Weights of a small transformer language model.
Architecture: LayerNorm before each block, learned positions, biases, tied embeddings.
Training: a variant of Adam for these matrices, 380M tokens, 5796 steps.
Each number is 500 + 50 x the weight over its row's rms, rounded and kept within 0 to 999. Layers, rows and columns count from 0. Numbers have three digits each. The size before them is the row's rms in percent of the matrix's.

# layer 5 MLP up, 512x128, rms 0.0675, rows 435-460, columns 0-127
087:516468558491500502499528501559531467512495532527596452547296488549557516588446507482571448522489545399533436627434352427451543470499497430490502396528502521493553493510528577511556458495494481471421560490552480476492508494432467464439427582466497472452511517525468402548419583510405491496540468475432535518489461466493481570515444509442512459534499459551527435512511431521545522479511
102:453522510608532479471505549611433546500456443500501519525553468532604503612499462498573483529507423464490530576511503528539515537482532478418447479427567455545576401551567465588538520482469459465439502443421548393598446463496524532448520477548481481485517456520522517520461542549450469516446422427504381524489483448534544370449550566517418467530576467491478493529461530492512551403454
096:503388543507558477432558462597562445472537447480445448474499564449457508483462533451486473577516480564462424450402394553523475515413506378476525504525490601671492482447530541526572505504550463454499477492536488500496484491511535462477422554455430452438510565509474527494455422533420465501525587592486530633458513484552501446484530442507514454501490590538523519464542533456565499532504
089:455590598531500510462529615499483513460454471534567467483415523450428498554389482529527497482590405526539541512471434592551541509452492529517446493555395566488499412445569579495536443496560595489500489569460522531552461508445514520516468472515456528483542515432509477451439505540490567413485496463390431509483479559544503510547606495434453488519488406528490495535469496580512518500347
092:490497474505483570509536413464442475456586508576390553506453500562501476561441507551436498476571380555504451521550545531459581534506508534523513397481503557440498529418545507482499580566523597477486487420542453526546547499591495631495392533527497447492555541455517549577536456517422483380563558498515544525469563457493380538437544470455483541532506547494530512540463537526480530486422
121:494518496547421466524497483516556486425475588538532454480466526463584550506418495489445449430603495492509437508473446534568531591423473599528565553535556505577458390567379535509529468468480491503418537543461488504450616485421397550391530527448519509414485456458534444510468492512438471548504483532441561574478568427406570539502519473527534525478553509506548462534532462495578466461510
120:479513562545476448457501599608475540412434447512503481500450480473507579483435510551431491446513483525434588557447481512523448484463529573543540531524490501530538482527506501522490504528537418492376499539437554562535428528503509452447424589481495414518492547493499351520583516542435463546458491498507375532506450564534483520428415462402425494457506435475532546519527464564583495392536
075:459504512521495485466463449491495642546503474543502439494466509414536574573532517468504518477470414492499454421472466505534554430406528538552481483438482484461558580323416500534558506425521506490477541619491464564452434459446528485595495536446487504443437493519503546581556490510456589515473488444487501505507555461548568467497515466486432588509465474527553545598530557503574607458567
120:472578518534473440503543566606395495526425577529490596493454544506556532546464534470534439531543547566523510570442488526521482560518529522594465468496507454549524519525384487547556481545604509490455501466479570478437466549467562578369546466571451457392458433507517497416559508552466484476493560428483442524484528450484521464415447557477423422447477516473499544517472375548538465501507
080:537447499452487502464542542491451535529538495513409496478407502450391526542499523472507398502456526436617501581520510492605541478441403530538563448531484457482498486507449530446495444535448552396509410464487562618543525534569627553519502523526420408546492535456473510554439415489583599480609578478477552433501492450492471478448537465472503465509519446446474474511437490470477500517440
119:491533486516547428496543600553516583483433511500457559511517493510464487523387531602431500444521545440563470436455547487582443510515430527598505461530538509430543457597371487491512502541537480497469567529481570429479481506457382445497577557420456475492616600527481539448536604497509480455480470559419443482486503450600476480489463517519527479503502450568457452554501501520494568534419
129:487518591521518496478506452539550633440441437526456552456471542495480472495495492584571522578472524529510519415550501557523430462477555452558481464460511560382545495538453488563528482496494458524416524534405598455579477537493474536521538376393455475460543581499504466514473528435532565509540522554443402547514472528559409466470607525514476469573414438529476520559564498486445530432460
089:427552542515576512513450555508528506473473479558491434499493440512560568470420517532544395546475508590598489498444677496580524594493505591482540503485519540498445490501579471567533479444471452490523536564539553464557525507480512547478517473408465512532406502549487446522472481602424517434526498547526497379540527459584417480453589459513533550480433495453453528475411555494464546554465
073:514586458627521466456521529511494568510452538559557516473470457523427536512506525565519469439421641482600480442400549447510524588500491456475480531533573467517570549585524538487509516466481531459580558471483430444540441574540452481519498517498477453483527423463429535458564493487489523547513426417523496533563602480563468538554448496417588509517437508519530432494633555473431529544477
082:478448478513452482495507384493568492522449522524458465464576481438417441542534422606525478526554461590527535457468508482573483488437419465534468489532518489535450436561563466479514504498519525421558499590459458583548516493481458493329551521504472547535502377473475513583583387552524493543492608460552441533496431502524490451470526508471516486520405552541575558528530499551498580521564
061:499509488459576548647482498492554506514539514519462505644512471418497447377533466496567478495520544487541502570429468397432572539511470472558565415537453458501492467476464416419506495511466477520532442533486594548615478514472511528468430504490420546507498441367529517528602470538445487504524490494467521567337461462492527475473471510500490493608523474523523458505557502515529544514454
086:476513531535453414479535525530488553393507524553474532478444576506547391473489419521510492518525422615537537545537479490608576572514494477418503514460476465495558555524582455460502454485511493429531518519527513522619468486486446576520450498465489505490567531399496467488586536508485519465486498459530574489413434508582531426479446404489454474575384531538517416441548454521445577528388
124:435592506450446512466521393536436472595472518553583518420481575427532518448385478526448525509562425517532522528502470533513645565503500468496496443434488532593421534513461502499555427436423457461488518477480427440611521530511563457480480427544446496545421516469484526584520516514457504488531443493476502559463554559522527543418599419498485479515481611489507518546520495443450578515453
084:387548564509476445406526422588476533454531444537425547480516496548587530573542495539523447508615460513526459549448420511547541484407383473519521527528494474561519445470516537588576543531536551444428479520542506476481551449474434445443524518463492501472529529494408456471435530506464514460485528381441423432499523560483483480399509461536455489510542488494561593567523519589476532579580
091:412533574569551570489493576495507459438526516519474414466427493488476480536490566463590581544476504544497433502449519477559445522538508516466412484539450465418525464564567474552365459416555573572420554506471575487544496607531590623532454404519453458436496491510437498502418496489415448494546502515434527488464427469507464489552476414475517455481543562548445482482514520507520432506446
100:491438561479522493446466479479447560499485440474558501499405521507568474494443414525503494490525428584591500531489493502499469623450453454569415517568492537541455525397431589534559430493452481550486488459408484575519427479552444467596507418478382476519513542479501572425591515500524534436580562556494551532528474514526484497569502443545522568557455590527513556483568541468590513442504
079:471510583502542503521551451609439499535513461484481434513518500479540508502518713507456522458471381573481440465390487563545541553410473411587537494546450460461554394528479520480468548428474476470475522534482551548524490511490444485472596558434508532521477453466467466489510387515517518470573607526407496411478435475515453518535518561537492532507507483468523575538441487536450507547496
090:467508478576415524577504591495491568407500563506481458464549457430478470512467388533480345524592495524510518583416517586530497441403484569530478440429459419551497501521545552477572548551517505436501490543557529460492526494528573456433512582523473468443470555504514508564485498604409517482470465503486475527481560454470491440492555427436431523430435479463573581525458577500474536530516
112:482535566533573486464514565484438540495475479543485521475453458564464475471500446463590619395517513439565529408495563555486464572459514519494477589508538560497536518478535651502469470504458509501498585511499552486502452577493435506480466452575522521471487476501498478539568573333506466547508434465440392498521472419493390601509487474477468486528517466556486509495546530590423494567418
106:439461487558493456488482561490546565316473449528453420527533487483511506534538479625516384475514485577527530528509583598492653477515536523452509587509480503626504466475532504532492497424485535425508526509439477489557525440504464510431471525546453518396496487412487484494506480524561508484472453527527489460459615531501551469487477511523470554520478496457612533540554487471451607476428
109:384504613495544470459566510512485434530448416532488335505487469507533536465513557553508442481485597469478554469418483434503466515547524568523580575517497547580476392570488552501459510484436485489472562496528517477507521435473562447508502495476505497446433428465453498522574581342508518512526458516482520589483500471504508515501445459475502529500488554500512611640432508524528435428477
# layer 5 MLP down (transposed), 512x128, rms 0.0329, rows 435-459, columns 0-127
083:379509445474578580471515534489483495501503425490435547464571406445491474456552464503514499473493490553437571397582515520601547497510541547548476572489563544515490444512435359510485445602459435453530519452450517535583430424558535517547529518465552510515489457437534506477507442531518522428482459521479551491586532521546515353461557406563468434565477553453549521452464563524530495494489
104:554477540550496487479601462470497511503535547511458463391507563431525520433486658564514496476516516597482395537537520453448514451527501541430456492458475514540464499566522420571489437556645522527481435468450528470470560601556475527466469562530448552398564456505511470434528391453474462454418490462581546509472518513545537557517480402524481500472485468508572466469564541486568492494572
108:434526557592517415547456511505542534490472594486495501464524487422451493560510474564467599506496525397517540519507544465457524439595450606522429518455418423457561588501522447409490534500502428494420490459445520531547499504603514541526493464429474573507567565515550465513528562493483583434532498457464561397532444463501458504458472514507574469453569443504432412479457522618493549447453
114:429555597513515482380548629467420564417483504551493430473362537462503447523478472508474477519571503553517605505466407547602562571470479466511554505575498564537553418554521502492523440534518503508550488554500561520571523513482523509533495506483408454512495502455434483497557494523463547461520414425399360544459469488541479435459572469491439465538435523485519485493497489581490547496480
094:538449546409475473480584492557454545441463452543501561479577590437420486510482474457547510495540530451484546396487562463529443454446520500389441585555520480465555481468411457552417501430482453503464493572483588491550474557479491428516555571497450551504461442520467551510495497511486450513473508493457525542560426489571487523529478567563527415427552501545595429397558516516477642475566
131:554501497527450453525454409548597493548476541497523469486570454523427596467491585485518550399547518478542455459451530489446485457507481502453454481522508488535518466483459619543474501449503546494582480538598528459314507441559392529508439487470522515596526614506438474555566445458576541544413485550474511445570523483433501580491507501520513480493475420465555453456540484489421509519429
105:556538542419445597527486445512550549512530415563515488503471436518492601529550490418457518306512605504544436578468533460463562421488534465393486425490569486547451461493501504575447481549457464460525542492528518466578505430478506515500494474481460561395490558472612497455452443516551429512536489497495547478520555484501416512474521482531500517517572484416465549521606536487512549556439
060:567496539441613588486466527454543488425551507503563430546437497486409480402536461489534517473582618524494462525437568570441514549568548517551554426510507480486492506583510493476437497491454418600471500453535568543542559545554536524444480435473519482527482536615505462456455586482495455511487526506405429470440472577459477487459489489561532526451418516451431439455570538530423398473497
108:413478565523591444483538425518454534486548511457579507543396458502635451449509643540525513613443510594501438504522484568459405501486376577515552468473396514566450450551474495468490543529413499483520513443387504486496506563477456598477557601422477498454476445521497494493469498451537460470489506491603507484484504465479458531530534518460541496527524514490519453469581547497475523542538
092:504504427489497484508507469457549485580457455514550469461595395505401526466442488549557486499525460551410481459420468530526535421507529541491355525405539504493405548440518560523531483520479462610505582550528395397464525475482401490460498526463656497499519501465477529507551568518460482503609520503468491589558466448528482583557452528510449524483534518593514483526551479458504463545493
117:491588571575520518492516506485491510545534524484431586529464545480454500587516386560531535556510551570405464520509501483512568494462485497514458483507514424472549567536514503570596510494571463533446520440536510575502549512500439512576451368492476510549381451487446534468488406494540506472540478414465526388499479378524440479455463500553477487517412540441480461475517462659514502460572
147:499519540508525441522545610517481482425490527518534671512505569511607588485500546549526482434461459568543545565510479475547479473464519518390549562531553472552424395587450436566458519474496546493410447578539470481548477472462427497476525572551490486474467532517497503517519498459481545443534397449534466441490402496554474480463388432411483505473499588470494540497513417553540464454537
095:603476493525449510419620515524552454550533489433656593507485610543476476436481498568455531525518504361457524542499480405486424557487581496443471481497476546560489581450427393510601579428536518501555486467523439518483453483486467555529501469468477478550538497469478516516536534474531415453409460486503542582499555479534485492448479554524549458468548472487511508544501540578441484425559
073:411413570488507459541444520470467443618529535492484526492525503446581565517465465456419568564578497577435465583481456488512487462502544529550576481502527611529501361471495465463415555520553479550507491550549531603458557524434520409451561473454451520482500536488484480505446537449407468524469491569462506527438584512495617506488480482497434430424527497483446576517408529520566495451530
084:427442483509562421466566574455429575425501481523513610526371414541591547419502516488527486477500481446513427457497593579527472525450594543453538503463485515473454470492464478512533456569510506573486481396638502487414569487480514492505487429456524502491541551535456530516448478515490548473522460471411619476512521474536528516524425505543454475453457459542499534595480560425515610470528
092:451469541444497524281531511444442500473525484472489496401479469540525443614466488522471489522545543527479515448475566540509482510517546526505555570487531500451468606463539565523491503452517567477502509523495358377432488554478456506528557490569544513511513543585480526512452477498592477463505563532513521474654524563478489570479450485530458505376476417488491568474435534505515465497512
074:608503533397486528475584513494486465381488565462360593527520414535514529467428509484379508544555417513490518428530533481498444537547586436463477497469501543489548625461517458526502478503528459646475490492426478540528477467504571495474518359480545495586438556470461436442564542532492535441541468495463563530489494477493482512482492480448519499528524524469539590477536534586488478488557
120:478428501493560467485458425586468496489558566549499539478397454499524474583495497452613472508536526521497472451446452530473486478448525526494479500576434551535541456527518587600523478513459560499468464501527512462513584569406478505486461450508510500453569520611487429548442497435475437648542426580509415423490473479416535460533488589568547467430491564506429548417564515526507445428532
080:485583591511510474307523529534527537457505430544482405403402564536537472560462489491480449542557425544544575468401464575509534546515420521554515520488457509544509525469507612489508445473513555490521510572452562482499530492481519453560465421514500407494575482504360483500467502486462531502557542481402444546558562432536491546499563512553477443497492487498512490480497561586485546526431
096:538288440456376500525543505491515558559519458455479618556460506439506499481476455395520496482507588537467441599556522500477558480610446529568499574414549523529483492470472538558512498525517486452526482487478540441560470504431520498338525518474544463478517452439490483511471468507556555541551515510564505516560491591424491574463523507556568526462470474450544466446544536475480526487495
102:495466523555473449532532456584600505546438508503574446495542449442458491539558498462530542476505582448619455408417438411550512492424413605527519513495463446539482504586449531442451596510541528463521590482559480544458416525543527467490496515569548467473488526543618469523467494494469493513488401467491427554489502488514477549436475559531562483482532453545401533501419458456455382563501
086:449485427504471460506548569459616475562515507520466514512496520479395510490503372503421543560478577402507570566487527430462459423550525534526521505473498538515557515484510431543533462535483561461529516504486416378490487496510556473427528504564567439540515455549474476490510569478508525449454322341487544493521566534573553458496505492518474525504491478573443398517583548499502491466460
093:504436533550440525478535572476504558464533423533438467577415468536547547434569527569516376539450549530516427465486530367513539466448442591467424434498411510492539576465507401500451462577553435515579504533525497498544433468598564462497452544452513597488458507555552512550524489486472401496499560506428562490486540483479476493574448546571540500456538461501434544399485504493447532535496
108:508552453570525534560503405524497492530495472468477492464434486508510460502517420532556461491564486502497461464434481518426438537432495550568507458519498608524516556454392468447523524450518454578530514479499451536517436477519461460555552592412373453459556495453523550478455425560558481470461598565488492536516571671498612410563535440523391516505455574517485514485492525509522535449551
092:494457494481560447542605459532491550499577517512534516482518454395487527448421610540506459620535446516531562403549408547511551544517461504558571511494476493496490369501482510573519538527454433562520451570565404513524531430384535562468423511519452433409539462452530514569584527494511368513478492468565522469485458485490560526494449425438507451490543470528553500482462532529518536553517